From a checkpoint of a small transformer trained on Wikipedia: 3 heads of 32, vocabulary 4096.
Each number is 128 + 24 x the weight over the matrix's rms, rounded and kept within 0 to 255. Layers, rows and columns count from 0. Numbers have three digits each.

# up: layer 11 MLP up, 384x96, rms 0.242, rows 328-383, columns 0-95
# down: layer 11 MLP down (transposed), 384x96, rms 0.18, rows 328-383, columns 0-95
up328:160148086133134132112103100133098174100139137095135106124127102121110137129139087134171102088134116116098124125181139162121110085124124119176143140145113109196173159127132129165132116095103142142129144164176106152144138129138069170138136109126152196150150115112118098128130103127146104115
down328:085149135107090126117139126177123064110107161123161178144094125132163144127089163166132154094097118115149113113128149136126137111127130131146100115143116142130112095104072176123134126133100144114117096150147120128132173146130100152119185084074110149093107135109140169164132123158143168141
up329:152119116161105087155130103123142136079133103157129086115106124144094135134128135103115108161089148134108129136136129146139142100161140126115154124108140129123138133126121145120129117132146153142152133146122118161115102122133145109113111147129104085111083145138116162115156106129145114090
down329:131126152114141127131104148152097117115136158115100160131135111148142110118101128145147146119143111126137111124113132102151107130151092124150124126137107138121136141120126115133116138117111131131096128172154092103129149122108116128112161130088117157121094109131130100129117168130133167159
up330:124140098106153109089102097139109104153108145072131074124096144111128131151143144125155141132107135130140124120129130115165143108158167129156132139165125112155164123112147107113106099133111077105082111135155174143125114132119095174148148130134132123117184147122133119120119117106130133170
down330:124126140104096124119105089133116138151067142133149151142160132143154165153122123129141130082124130153149127125128109162121103143148126090114145166141100128108112116119113116152152130154156152144141150145096084104118128113152185112125103138132109110146123084125149156150142081089169098117
up331:152141131128122140107118132133114161092109105096158115144110108154163108125148144153120126144116102151135091127111141107191134124126126149151160129128103123200111162134157127177110088111063155097158118110124155146154139116131098130160165130122136137096132084166153112139138108138131106150
down331:117111123145118115117127126153166130113098145122138095143149164124129142113080149141073142137112118143082162139191117132096113139159143107112172090125100144134109123165108143117110152130121148166134128123126104119107127157138140118083143146171152122138103100142121125140118148146121121083
up332:151184130114136119131114109080132161148150109089150136156093114131138124124086091115156116164123106138123112139176123103147171092141163074163062156154158123141158069103122108107116068126082128088147126125107162128165144117118135131149160141158103139133135129147109148171126137096199093154
down332:091130184114094130139117097127172166169112097139122144110163107122115130124125148115152163155134133105115123150110114113178083117135169117092172103179084104122155147076107121131114174095175165154119135139149038122135133141080145146136135122101115142075086112193099100122143138143099121126
up333:153156127175116124120089103115125113105161117156145127102077114127091136126166073100123103091129116171186135134098158122124124114143112130134128179137131115166106119162169087182131134136052083137185101105116154136177134129118130123134120129108171130121145139114150148106110154104113127103
down333:113158090168141144110140109117156112116156089151161153104082094116125092129158164108108148129112105117164103090138148176098137161129138128136183154138120125104107073109131124139098103168125138157128106105125124142165138132177130156149143101081107136124138141101092135118077076157169183152
up334:125152089122118160132118142131145107107159106118137132139097116143119110134135091133121115095164136117091149106102182121122107144115125141156137128133132107171090124127108102145149100117120113120115123119118154161154132152099110136146165147121110129116127099146145141115149111154126119180
down334:137130127120079129148144114133114142146131151151107125120130127111132162145133109121128143171118136125197121123142111145127143129129147109134126128132093108123155129109114114119127119131097150145141129147122127135100115122133141093138123081150123090125141126121091066156108126153162147099
up335:156135158145131141095088173103121127120118093125140144092156123077155114125126093140154137122093116222126103111075153155100129157136121168120160129124134144143154112118092102143123119094082113137120098107136141090189110151125123136172117114108129134171104128132140128152180133115130111101
down335:145162151199108151100136109116128110113147140116144157119088110105134113145121115143122162173134101152124133115152132093103126174189097118116098112139171112104128111103151089118114090144170099162133122127116133154131130184166130113078105081119143132125098117107134119150082112139120154108
up336:156147115095132064142098106090142138138121133135106118114122129132155167146150109097139154149123177142142131130151152091137115138166100119084112139136149124107138106103093108119105137106113137082119190116138128121151121128149118133084126146135125095077129149110083165132140120165147144168
down336:171123134129099113206080174179144132137105128136123111128134131095123144091177106164111169105118102110127098150140109152143139139118143161159123117110123131133143114128110132082105124141128147125100115147157144120151118120164116110153141078108146080121130143098136144157136087118112121115
up337:138122150110160106147102144127113129125124107104122122118113134133113125117131133136157159144140130147112106084126153138128128142117149118149156159122151120134148131101070105123128136078137138107107137137181125130161060124129107138080186118133137160128108140069157155124158133147115136126
down337:168118099114125123112124105135178130159100162113145099130131164142123112116114113115099118155154138133141162123117114148124143101148105137124162124132120142135116132123128135152140090133122145135101132120099127136096117104138150137153110129111127125106158149121135112121131102089168097140
up338:168082144136143124136101108146142121174089087143116121150100161114136099111113124112135129116124122111105102162114155069099139139152145165135159190143123110171132105140086066111117107118110145105129116112109153144144105142145137149110139150131109140144134139083130095130125170112176085142
down338:097102106113120138150087123132121108140168176102080130139196130118145105091083109090164128095115107125124139155093103162148112079132099105133122099166121161137128160157088158158118144153168144097116131181117139146086160138099087113126152167154108125123141120119079093148138135135147188097
up339:096130089146127141112132128107134175122140104101161154109097110134114144130158121112135129117130116159127116129094129132158133146117139111133131173134125119136107119123124126145146142080110114085141124094127149103135156157106140197179096125160154118139154127114106152136117155106122108128
down339:139135133140124139106149146096091087137122098185127079113126113138122136154156140142110152137121118158127165120153101126133134101142113145138117122123134127127123133119114078126104140196105159144161095124124142139121109157152153141155112119097093128115109133126125142100118136115124151130
up340:113117111133148150117150128094153164188158112069147137118196101123118125139135096147173117174074135132135124119081127086154130133145156149109120131096132141123114120132112118098106095111107095157124151157121142127119140129057110107144101145192111129103098173151115135128102151173104123128
down340:123145165135134105087102164152139125144129131159079121160179153126137115098132110119101116116138141165129141166149112157135102148109122147115133123128129165142154126101108135136094114111122109141142131116163055138121067119103135138156121131093107161106127131123113151079126049146132164135
up341:148120140117125125134130149131125155076109102106133159134124129104096092138127130097125126167103125163118113157123141143126155155126112172125152118107120140164126135178107087165106118137117096140133105107123119135153078110095095111172141128132169111096160122131169148141136125129125109155
down341:146142091120177117157081138148103103137102137120134145111150175109102153151129153140113128136112119134119153142142116142119133120151125127169126120108092131116194122120091140144137117103113164130115113111127149121100106144149132136132107097104113117148123135125137158112129142090142133095
up342:134159140139123149110131101106081141128145096167146121149099132100119114134125144103147091071179173162130143119132140139125161131175139160097109123129115119122155121099092076126131128093122098110139168140147167141145081107117086102171084132158147091160160083177087134140135147139130125166
down342:123087164164095127125104162129135116065179137126110127140125057159088108105101100122128154118129159109131135156148188166137143131109129132111143153129193125118105135103045128149093125139129187066132125191145210181134106117086116120115179113110109130148084131127108116115122105163081219123
up343:119127113126124107159126075150086151127155113179124144090129138134146076118153126091103125122105124126149140136119138116139169113127140104111121120160144113125129147114141141112106107107138120134148137140157136125131124148136112119146119133129138146132127104103106120108142111127143131094
down343:122149159124142158131119126135129124116147142126126101133139097126142163141121135124129142135144122126129130108096139126133111099122112151156092125126154122142123101141131118138132131156133114133113142139109120117106132141135135124127128086141108138128139130131134130137086142132111166110
up344:140162165143083111103117114079115150107130116115135134127121129159180097104147112080136111159095126113161139144152177072122127159139098170135145102108146121117132135201080102142110113136075121080145179125168128148153138105131120142106129114106136114062165155105085140165143155158199115155
down344:139169167119082085157069081125176118123065150127108123123144126144151147107157146151174125142126105126116192154123091117166112109132065160148176072136085111139157118146119111123144165114108109097153149088147144167137128133158131118131104119083161126140088138134103150127142075123129091145
up345:137116115153149093143132114053106149122096136145142109137116092112134129179141094129172109086110167095112139157133130111109095140112131107135128140138136108152134120156118114127140042114128147140183180131149149117158135126121140154072120119110133187151131180184095130082111123104151108105
down345:176111145086091120150144102162148148113098193105152104099102158127130109090151116152122116113118158145126152175195165169118146112130129114138129111160163164137208096131132095134123100079110119098187103087076188119098120161148142126086104136174093106135111106100119097127083163121147108107
up346:111144173116129120106098100120059154124135129145164125141190147111142114166120120154127125143135144119141117116143116136138117145111157127126154101080111059162135130096128062130139098145152174138092118180082162149138116157121082141117125133179156102090105167090109091134125177121136108165
down346:104109088116106157130162164095184094151125155138116102093129131087092097118152120130161138150083097130184102130159084088096169094144124134162104150138142101119142119136114164133108151151159148139145150105192149113126130143080094139120128111112112165125118141137134093091107078122117135171
up347:115136119129212114124114108172110069141172118122101137118136098124091088156116096117119142178147097126144135109146154110156151144126145110153126137125169110160134093149096115106107146134136136132097130164133096131132129118116120116103112137133102106140096147134151082099115155174136113180
down347:121104138118103183076149106083137148126097110082106149136131107115138172108121124141151179142098148136093125108092124139140158128118122180127098102155130158128104145146129112137112128137178111182112142141143097139086171134139162146171144166117082124137108120132149120148140132087132078119
up348:107134150185112150106057154126101141150161134128158123147123129164154135120126107122134119152137138121108113152093124074123155117143142103142087180147151107137118101140108124128135103104161087132154133104143127171117099125149102121154128142144107130137155115151152114136130142150128092093
down348:141123097171124128119153088156105101143157171111102113117138121174128068151119134139156144102127160122112130144121117132147162145134118106133127114111121125128141129097073150138102172132119122170114155133112120127129139145130098121121101148122145111120106126130162115135123147132123085117
up349:144181132163156068106080136121134173120139130137112135133151110060086137145118120154157117124141135209092084081099155109140145115103083137084151132103154159133113129153138123128090134112140182090130138099072122148143086157121143170168199133137108162138147104131158127144148142083137111131
down349:174135089111158162162115113124148164119111152133132181188152137133119080144192093127128160161142145134120084085081106110104158153147125114136133102136110101105148105149142159126151106102090157103137085111185095115153162076141158133139106111114134170174131104077165105115112128098096085107
up350:114144115126176112121123113112136154115125103116133137104145115106121112108127080120126143079122121183117134058129131108162133111134123138114079122178164130114135142165132148126109125144133096130079139148126145115136101143123139150141115109153127124160164148104128146113123126125142124127
down350:152129143149112126140095198122121125144111143163104124112132116109133158133113099116127181106124112131145124118150082127121127110111105121135118113106095146105153133141141111145126153074138132145152130138118155141112137116159128120111134095121092118151116131152117130125131136121139142133
up351:132143131108130131109115094110100061085161115125105083071141136115131135121085121101196151138135143131160121110156127139145171098130126140093111084107176179129139087124115107124116153113156124116141126134112163152120128132139128168169112146152139129132147127085102136109146136097126125192
down351:165099151097111107127165088128116089144139123161137144118114133122091111108113171122136157154130145143126191118135075106119147108176150129095119050095143133099122114116134100119152170148141145126122119116170156150075158122105109185134158086111122107133135152121067122136116102139135189121
up352:144119145136140139157078122158128108091118143091122137133098139180135113156133134111140112169120134104122123104110196121146147155154102140143150135117132117168118129149150117134129112112087070144105147102151116125157071162112119087183097123104161135093151105108156151101146167192155100113
down352:123136126060161133154108124100136112173105132143183126080104183112115118148149107137132153178111169135112141127132126113136119170131115097175124121104139130148171109123132117146104123123081125159159139122129166122134113093133164148106124106104117161146095080143095131125091135100106122111
up353:122144098114142129121141128131120131130080080130127119075145097115129132141119136151159090168147159130121132115107125144124118142128096103137121126116121099146211098108156138144101131129138129131135111139139107109137089198122099129125154136099143121140160122122130078102117161154189066154
down353:133140155128120172116126112117135139120149167135142150180140186178098099122115114128118177087123079114120102120153141108127162101125143156106101144121161140137096149151077096101158116168105128086096159091120134129093155114164132128147058125166149130109096128120101152150131114125099179083
up354:147105104124124140080116112098138082124116113113156063128116120122114096124104101145147143118147161143116142137150113127136176116159141125117080088133131131163128102123159057125148115100129150132167125169163177129123141125148153170165153125153120140142171134113114117117149137079145108134
down354:112141190125089144118116094136161141139143104141179151148092116108110124143152164128107124168141111117134144109106145073098145098122152159108111168080138082166136134107120131133093100146168138137094113132174142105122151127137093105180125116120100099157107118151150115142075101166149169147
up355:142131146105121131144125157140104112118149120185113113100125095128090153128105084055154063123145180104091096105106140131137113148123138112165137146127148108166104107117102107158133069088148160124128129157096121143129146124109113140133148145106113151135130158157131141130155130112145123090
down355:167113102129093107140124116120141086142146106159136106092124191097142148124150115146115093106128123147152143119140076166103139141140122124136130107133100166090108132190168088082121136131132101103128184143093161118168105116108151158125144144159126151121144138105125117145120145102135075149
up356:141127165085113092095081134111154092183100114149123098122093139080128090173142132141168117143166131132159112130115185157173115116100132110162105116130174114209115144165123105132145129118143093090102135149152119106119134164119073130111127141120158127125113133145116131127121091129100135123
down356:110124129111150113144151098128146117191111108137141122123143124101151120148137134132121107109123153132139144135149134154098131103127152137145126098111121138120100116095163139145111142134117155111129147140109118104104194109154138139148143031131112127149139102155134170134133147101106126076
up357:113119110095128074115134147160060112130100107148110125164093125124143122120119143075152134115167145161129121167076148155137139122152143158115141145173177107089089132127141118168116145116064148109163122124114139142139121142121107083124067157159162101091133150172128129105127142140116124123
down357:109134129125122126153161192157107137106198136063123155116143146143120116126061117140176119163115127117122103131125116124094144178115104128081129103100168129146133176148131136122136156153129110141132145104115144163111128097176097098106121119118152130125148111114110082124134187129135097104
up358:134146105141157138147172135122112161150113157090100149156104115108117137145104136123175081142140126123122131127128197118131169094125150142127130095175113127120133122154109081122103154114100116136089154123107130142131099135115070111180112125113161123090146121150096125086143140120140099129
down358:134132138141145130125117132127109123117138086178126154140169084098137137142116106114111145185171173110097117140126100104113093154138120145128097128118134101091112123123142136145141099162109145170113115126178134138076157095121121161136174114074055108176113155137112120113106115120115178149
up359:154127131113121091109135103164089087121138151139108082155119098148138102171103096119145108135180135170118116154177123129143153072145098140127125098089148112140156142133136124095080116122109140102123132112174132155129134102122143155129075144168113112121138077167168078139166124169172106141
down359:103142116104159090149121134131171095204108131110092186126193126085145134090072116124111123131092169126131153124103107115137114171126136123132137098152098117124155146129111138193121102123144153108150104129130141117117147137131127121135096101162142136123126139104105087146101101154137107129
up360:132132103155134118113109132134123120159101105109102139098147085144146125166113135103122153097135121108142095137200152095160104133138166121149076144149153130133116135173186117125160124141114117088129168149124125126116106124101123123103111138132158136077157129112132117079104160169116114193
down360:067129155156148113119110132149100126150134116136071123132118144158147117146119138101148101096160129131068126135119098136142137130157150120126149122157108091086106124104108117094099171104112090126111125150187125173150116131116118121144182176116136158129130109180109074184118105131100146110
up361:123138148181189096080082109119128137194101091147151134118130119135104117088083067145131117135119150183172133136108186130123139147122136084164106155129161138133091102129141079118127106122129112072121147115099148138132120132119120144103108169117107089180122187092121133137101176121132133148
down361:104113130182100109085125172126103086098189115158160137113132108145139101122137110126100093102141097142104108170092148166168104152101092136155135118141144130108123097133134130098093136149113146150134195049112151094140157171134137083144131166120168110162100132099108123141142134130119151126
up362:117134152154155115141098097104149095134184131143104095132137083085095128148101121109133105128150142121151094103104100094137124157178132163127098116154204135141154055140108141108126143136126094141178105128148145179151134137142090132130123122182203157127162125094139104095125139116097118120
down362:187092126157055134103155230162121144133159111150125105103145127119112113145139117101171115145114105149107161161119124131140098123145124131116142089093093151128137119124156113128123122085127095147154145172123137108155098125132126137146106118119129126148094124117180134138097137088125205094
up363:149110110137118103125136070121130121125137125182141136120127114094111141115105100105148101110155160127098140100149110118127172120121152097114154128068143170148143112134132147130136098138098158131157147114137149163177104144153127136120145111129109149121120155132108151113151119119113119141
down363:127137154115139158134101125101154140109157161113102131121116166177136087130109154173100136118107130142109141140128134127123159134116096136123136120122129113103140105126163119142091116138123126154138122141145087141120123133091113131113127151107110139102080172119126072100111133154177140151
up364:147130160124096113109126156099127121150152102141152089119145107071119146115084097130159082105136132141123090166113136120124110116134156106138162165120123120144140133128144099120109137112140173145169117149144126121169144086112081166105119180141132136171123143098130070122128124109121124091
down364:114120076134095137117103169110153164119126113121121141075142123142131137126115131124126119118150152091118163123127146116112108162093114141114116148107118097089123148116157136124135144142104161159118146142136196158108142136108113123159187115145130085118119102110121131115136143124095163177
up365:139111100167150091150103117128124161118160105120100131142087123110136124120132087115139108134151116136084129145098115103127128097146116119176131165098135159126203127120127113102124072114115147102153146141157155151157117154146136142169151142147136118088101157111117097081134101141108130098
down365:097144142121102130144076197161131114147141101118118154133108133170129117137125113147121108146131127085184117153097080121141123113060138075126109150126151140105132114121110131105112161125132114122135117156136137148123117163145060129104125127128127137134137168131125150132121123081151187148
up366:107134127085141135134139139156146114122122137104127093094150127124112151074096129130162139112108107111163134150102129126131129095115157147106169133142133150169121109138130121174100124140095106163121151113159148133171115121094102128089117138161153114096150132090140130054109171157142103133
down366:139130137170131134137128080136157131127172120078089161106094143117135156082149108180150115140117143129084185112103126136141129111166142113101143138081140119088121179128090171157126101092141113118152135127131102149094134112189160110132137169125117102118129112142064108106156133137170140124
up367:127120105130116067100112137087090100117137085110143116140110149132137103152115116113158136108117121147111140158159121185139155134127130168130115146120102174133181165119101114126111125114103158121148108129151156143125132164118149133114135111172139129085145101129134136133145134129161075114
down367:116143144107104103106110155157116092118148137143175091139133133122157140145160158172098126146074140130120109097137104136121116082150121127153117147086126113151122119147123146097135153108168095108096120179121123124089129133116105108171148116093102142162106127142164128164152110137097199075
up368:148117140131092090127108117106099098113129127106100131119126135146108152161106125132125127173101151132086113142129132139104100103176118110144155133126140100098123093159130122126121102151122138091102104153125149125165102130170139089151106142174124143169131131158123165133139127103138129138
down368:097102146145120114105140152133150144109115122161118167146159122142124146139123127115132144127116087111146107104131110144151174178084132149111108098127133165120129139133155121103136131107136155144087146164124152118114151139123149118120124153131137129095137109123133096114148109120108134086
up369:112138164157161086147132110076107125131138130090089153125166138111119121138081156127147118085105121158085060131133132119162121133127137105101150173091102145144135125138121150160132150116120138127177139127128161147112163145120112135100103119154151149066113106116084136106143159135158113167
down369:148131108093112155110105113130139126118130170143140170114127113156151108089102122133131114107143145164080096110128150106151136131100154137128162110125097068149186129114131123139124183137136122155202097112122135138125146115145092148143128124090085121126141145091119120139106149104134102166
up370:128112094147136142111121139164144119181139112099144132090120127160097112098096132129148117172138134109130133163080119127115165109151107179138158137121140124135108146143123133104090150112098145084132129159129140169205130116119142095125105115135149119100148189111126166139121118149135099097
down370:144144125151102139106115113132133149102145156154109119131138118124157114126129110103125108127140095145162106112122161140155113167079124125132133111161094132109138112137135098149131091146150132125084148091107124088143157128129177097123169184119142158113092169147135141122090087126142129170
up371:142156120118111151109114114120128079160135128121125149130144144092177092138089102130169124141100137116152112105137144116128136148147156135090159138126140090107139126113140116069118129113109119107113153166113109110165099097134071156118144138133128145162115112098141092162137100094163120141
down371:156109117161142162135116125132131137139108144112129140132119136134110144145128114125138135103111139123160142174129132126141118144150105147128117112090081138090135136128136136146129147084096139097126155073132123106162132151153176099102135070136124132170119097130137139126105143115132080150
up372:111154119155093158096122079140098111113120164125101133166131150172134152133133138088123042126138145087122128135126128137103129115116105126143158139151138146160122135136182071111103083104089191111129149139135141135121111122155134129133155106151173137070175109081157146137115187146128085166
down372:084141123160064125112133081103158165082107101134085116172124119096141114119145172134081118125134102105154127139136107149139110131111094078141126138133145156195133153120171085120136134140119149172130127117105137143130156105149114127125177120143173145103126103106137118167121139116145095137
up373:140126175193135143172122139126151138101119106143096120121125112157111134127116102128140113176128103138163135110100138157114156088113130124154178108143136146135087143151127089102122144143098100144110125173127120139134126116118132089117083110127142097117143118105108135115147149141147098116
down373:108141113115154138157117116147101131143132158110094196150152127126119089116092135149150143146140104151163140149111117147103150139122119137129157059116136139141140117131100068115091138139142155109129166147115142150110143144144076119088092104116147105105103145150084124111101150151167090158
up374:114136133163183170123145146105115142125171123140090147121140117129129129167065120124116099150149150143138087140108119100111138153152101124139154121093124166152152073163140105141097155157163131149158118126150153168095095143105099155170152106148172140122120138109111106123113113119101108118
down374:126189089171144133089151169111088118102097130118084099158137100119138082091170153137164112170164106152111137129123163126096118119151129118160144115149130129114130120159126074096123123164150132123151119108141128121129144128132139158142110139102110182104103105070117143116092139112159167134
up375:090115135148104123130086146090135117153170112149128136125143131118169131125115143136108125157134145128132129089097122093178160152125158140129106139168170094158113125155093110142085111149140119114140142123132129155143136126113110119090144141132121125110125146145097135162099146143136105150
down375:115124090136123127120105099132095156116154126133123066163101109133156101132160127155149142102112112117150142130104101074092138119154142108147126138113129138096178144124117120151124151126147151097134158172128148145132141106143104103114098162177112108175110115122106116131149118134089190159
up376:120139121109131101132122105151068144133112112140098104127111096129144112175123109148140136123147143137123153103149176129135096104133191108161081138092122126129107116159091125120130140095095166140148142121150113142108147134117145128111117103166128152145158088201116116145182160106164113114
down376:158129102118107163141112089161123119176145153151143123137124099129139105104131125134103137112140117118177143138118141141140138070081141128144141176147151107136148088160140166140090146102106150147159123041126108120109122145158114141116076120132138148158126099148136129113092109108129097161
up377:158147144154118136088144087149118109152174157121159096112122098084130081169147094084128136172134164187132132166073124120143157068173161131126121152142125137138153125116126134133106117112132132091142132170076133143111122120130141110155170125121125055144142112165091103142108118101115111125
down377:137136123074099153135095088118162107109112123081095136157110137137137101089166197138188176173131116153111144114137134132145158152117138071129138150125152090169060142132134110094152130105123103122130161129066128132152106137180162085122109119107162115092140088142150115143140140173143104124
up378:117150153125148116142148120102109145120157115132111103127178120125136118132118123113110109128103117155110126063144140134143136124162134142148137110096130110137146134110111139136126170098133146150135117164144116159117156150099127129110132146128119096115101158164065108134121117094162116135
down378:164126127171147099103162143121110122156087121123131158123125111089123123089125122138136127115115118139120109144124111159127118158128146113140129152144138094129108113139124125104115139149112124118129141139148128111122125143144143143125145154159132177103076135138141127127083136136131128116
up379:124158153139119145113123137104130174082107128152116138141153080125092122139150124108148139135124132141118135119141173133105138096121136145139131116123101151179114161135132097099119127134124140162126153110110109115145109130101088104152099141133134153157126162111151151098129170142114093110
down379:152125117150132164124111123122114115120141114109112147098119117135101112127133115147101139131119156141131091157151066100124138136132164153146106107162124136095141175130156137102146158146097120132153124088168105150141112124170138150131133092117090129166120117104156134122106152115123112144
up380:164160152114123148137156093080152116134109115163127132094154128096140117113096145121154117121136124148112163104124127117142107147144191146101183092097125155154135099117117136119103154082117091157129136111147162113132140130084118158074063141159138122157123151146092140141122148114124093128
down380:133151152162095129094173088125130098154132126115144190111126200177144128098127130100154137127097114129106115097137128135116121157127133117141153124112110092139141116105160119095138120117118093165160156151121127156093111115162077117173118161115132094092125149186093096139104122104139123101
up381:186153154132123133107134159105118127099145113117109107110153135127119154157088153162163075174089171151119082128138141173155107136109111141124149128129104129087108113155090106117132086135090134089138125128166148155138088107138119096149092111143096082144156161157165159129095159082147106175
down381:161122093084126100120131067127185048138112112125083098158168133137173146126129164116127153117097146103112131118161123139055150109123142133151168159127082095161132121147099120034139105161169133136129088120105160143136135131139168075171172138121139112155155135149120129135138076159134152108
up382:148141105143134139089069133131112114154104136090147149094105116102121105144106126139143120099177113152144076152120137096138167127161129140144170164181141116150104144144122097124123169123138098131157144121160113127095097121131092144141117113151144106107208114109133066126112141138111126165
down382:120096170111136147122153095116129136119155158173150141153141143153142150115100124105116122092106140106152164130151171138092153117154137111138150132105116086163106145134081074125116128137134119118149118069148121137108132135142133168129149188163083115112115158104116111123122096149165029128
up383:168120111129085138152082096107148067097117159104128096094082180139121121169126088097131084146147165137157154160155131101126140099135139148185120150140136125136128114085086135078168091121085117145079148150147138112116135171126113175168132117100133111138119200124133110084157128144200105121
down383:166076112126151157146147121106134148119150117098153146182096104109188131157140146120135176154127136166163082114108111124125129129076173175161133095158117125124137148093172061099139131125100127155113103112120144087082099144179085132137091168062092111142082129086131104191155113156136102121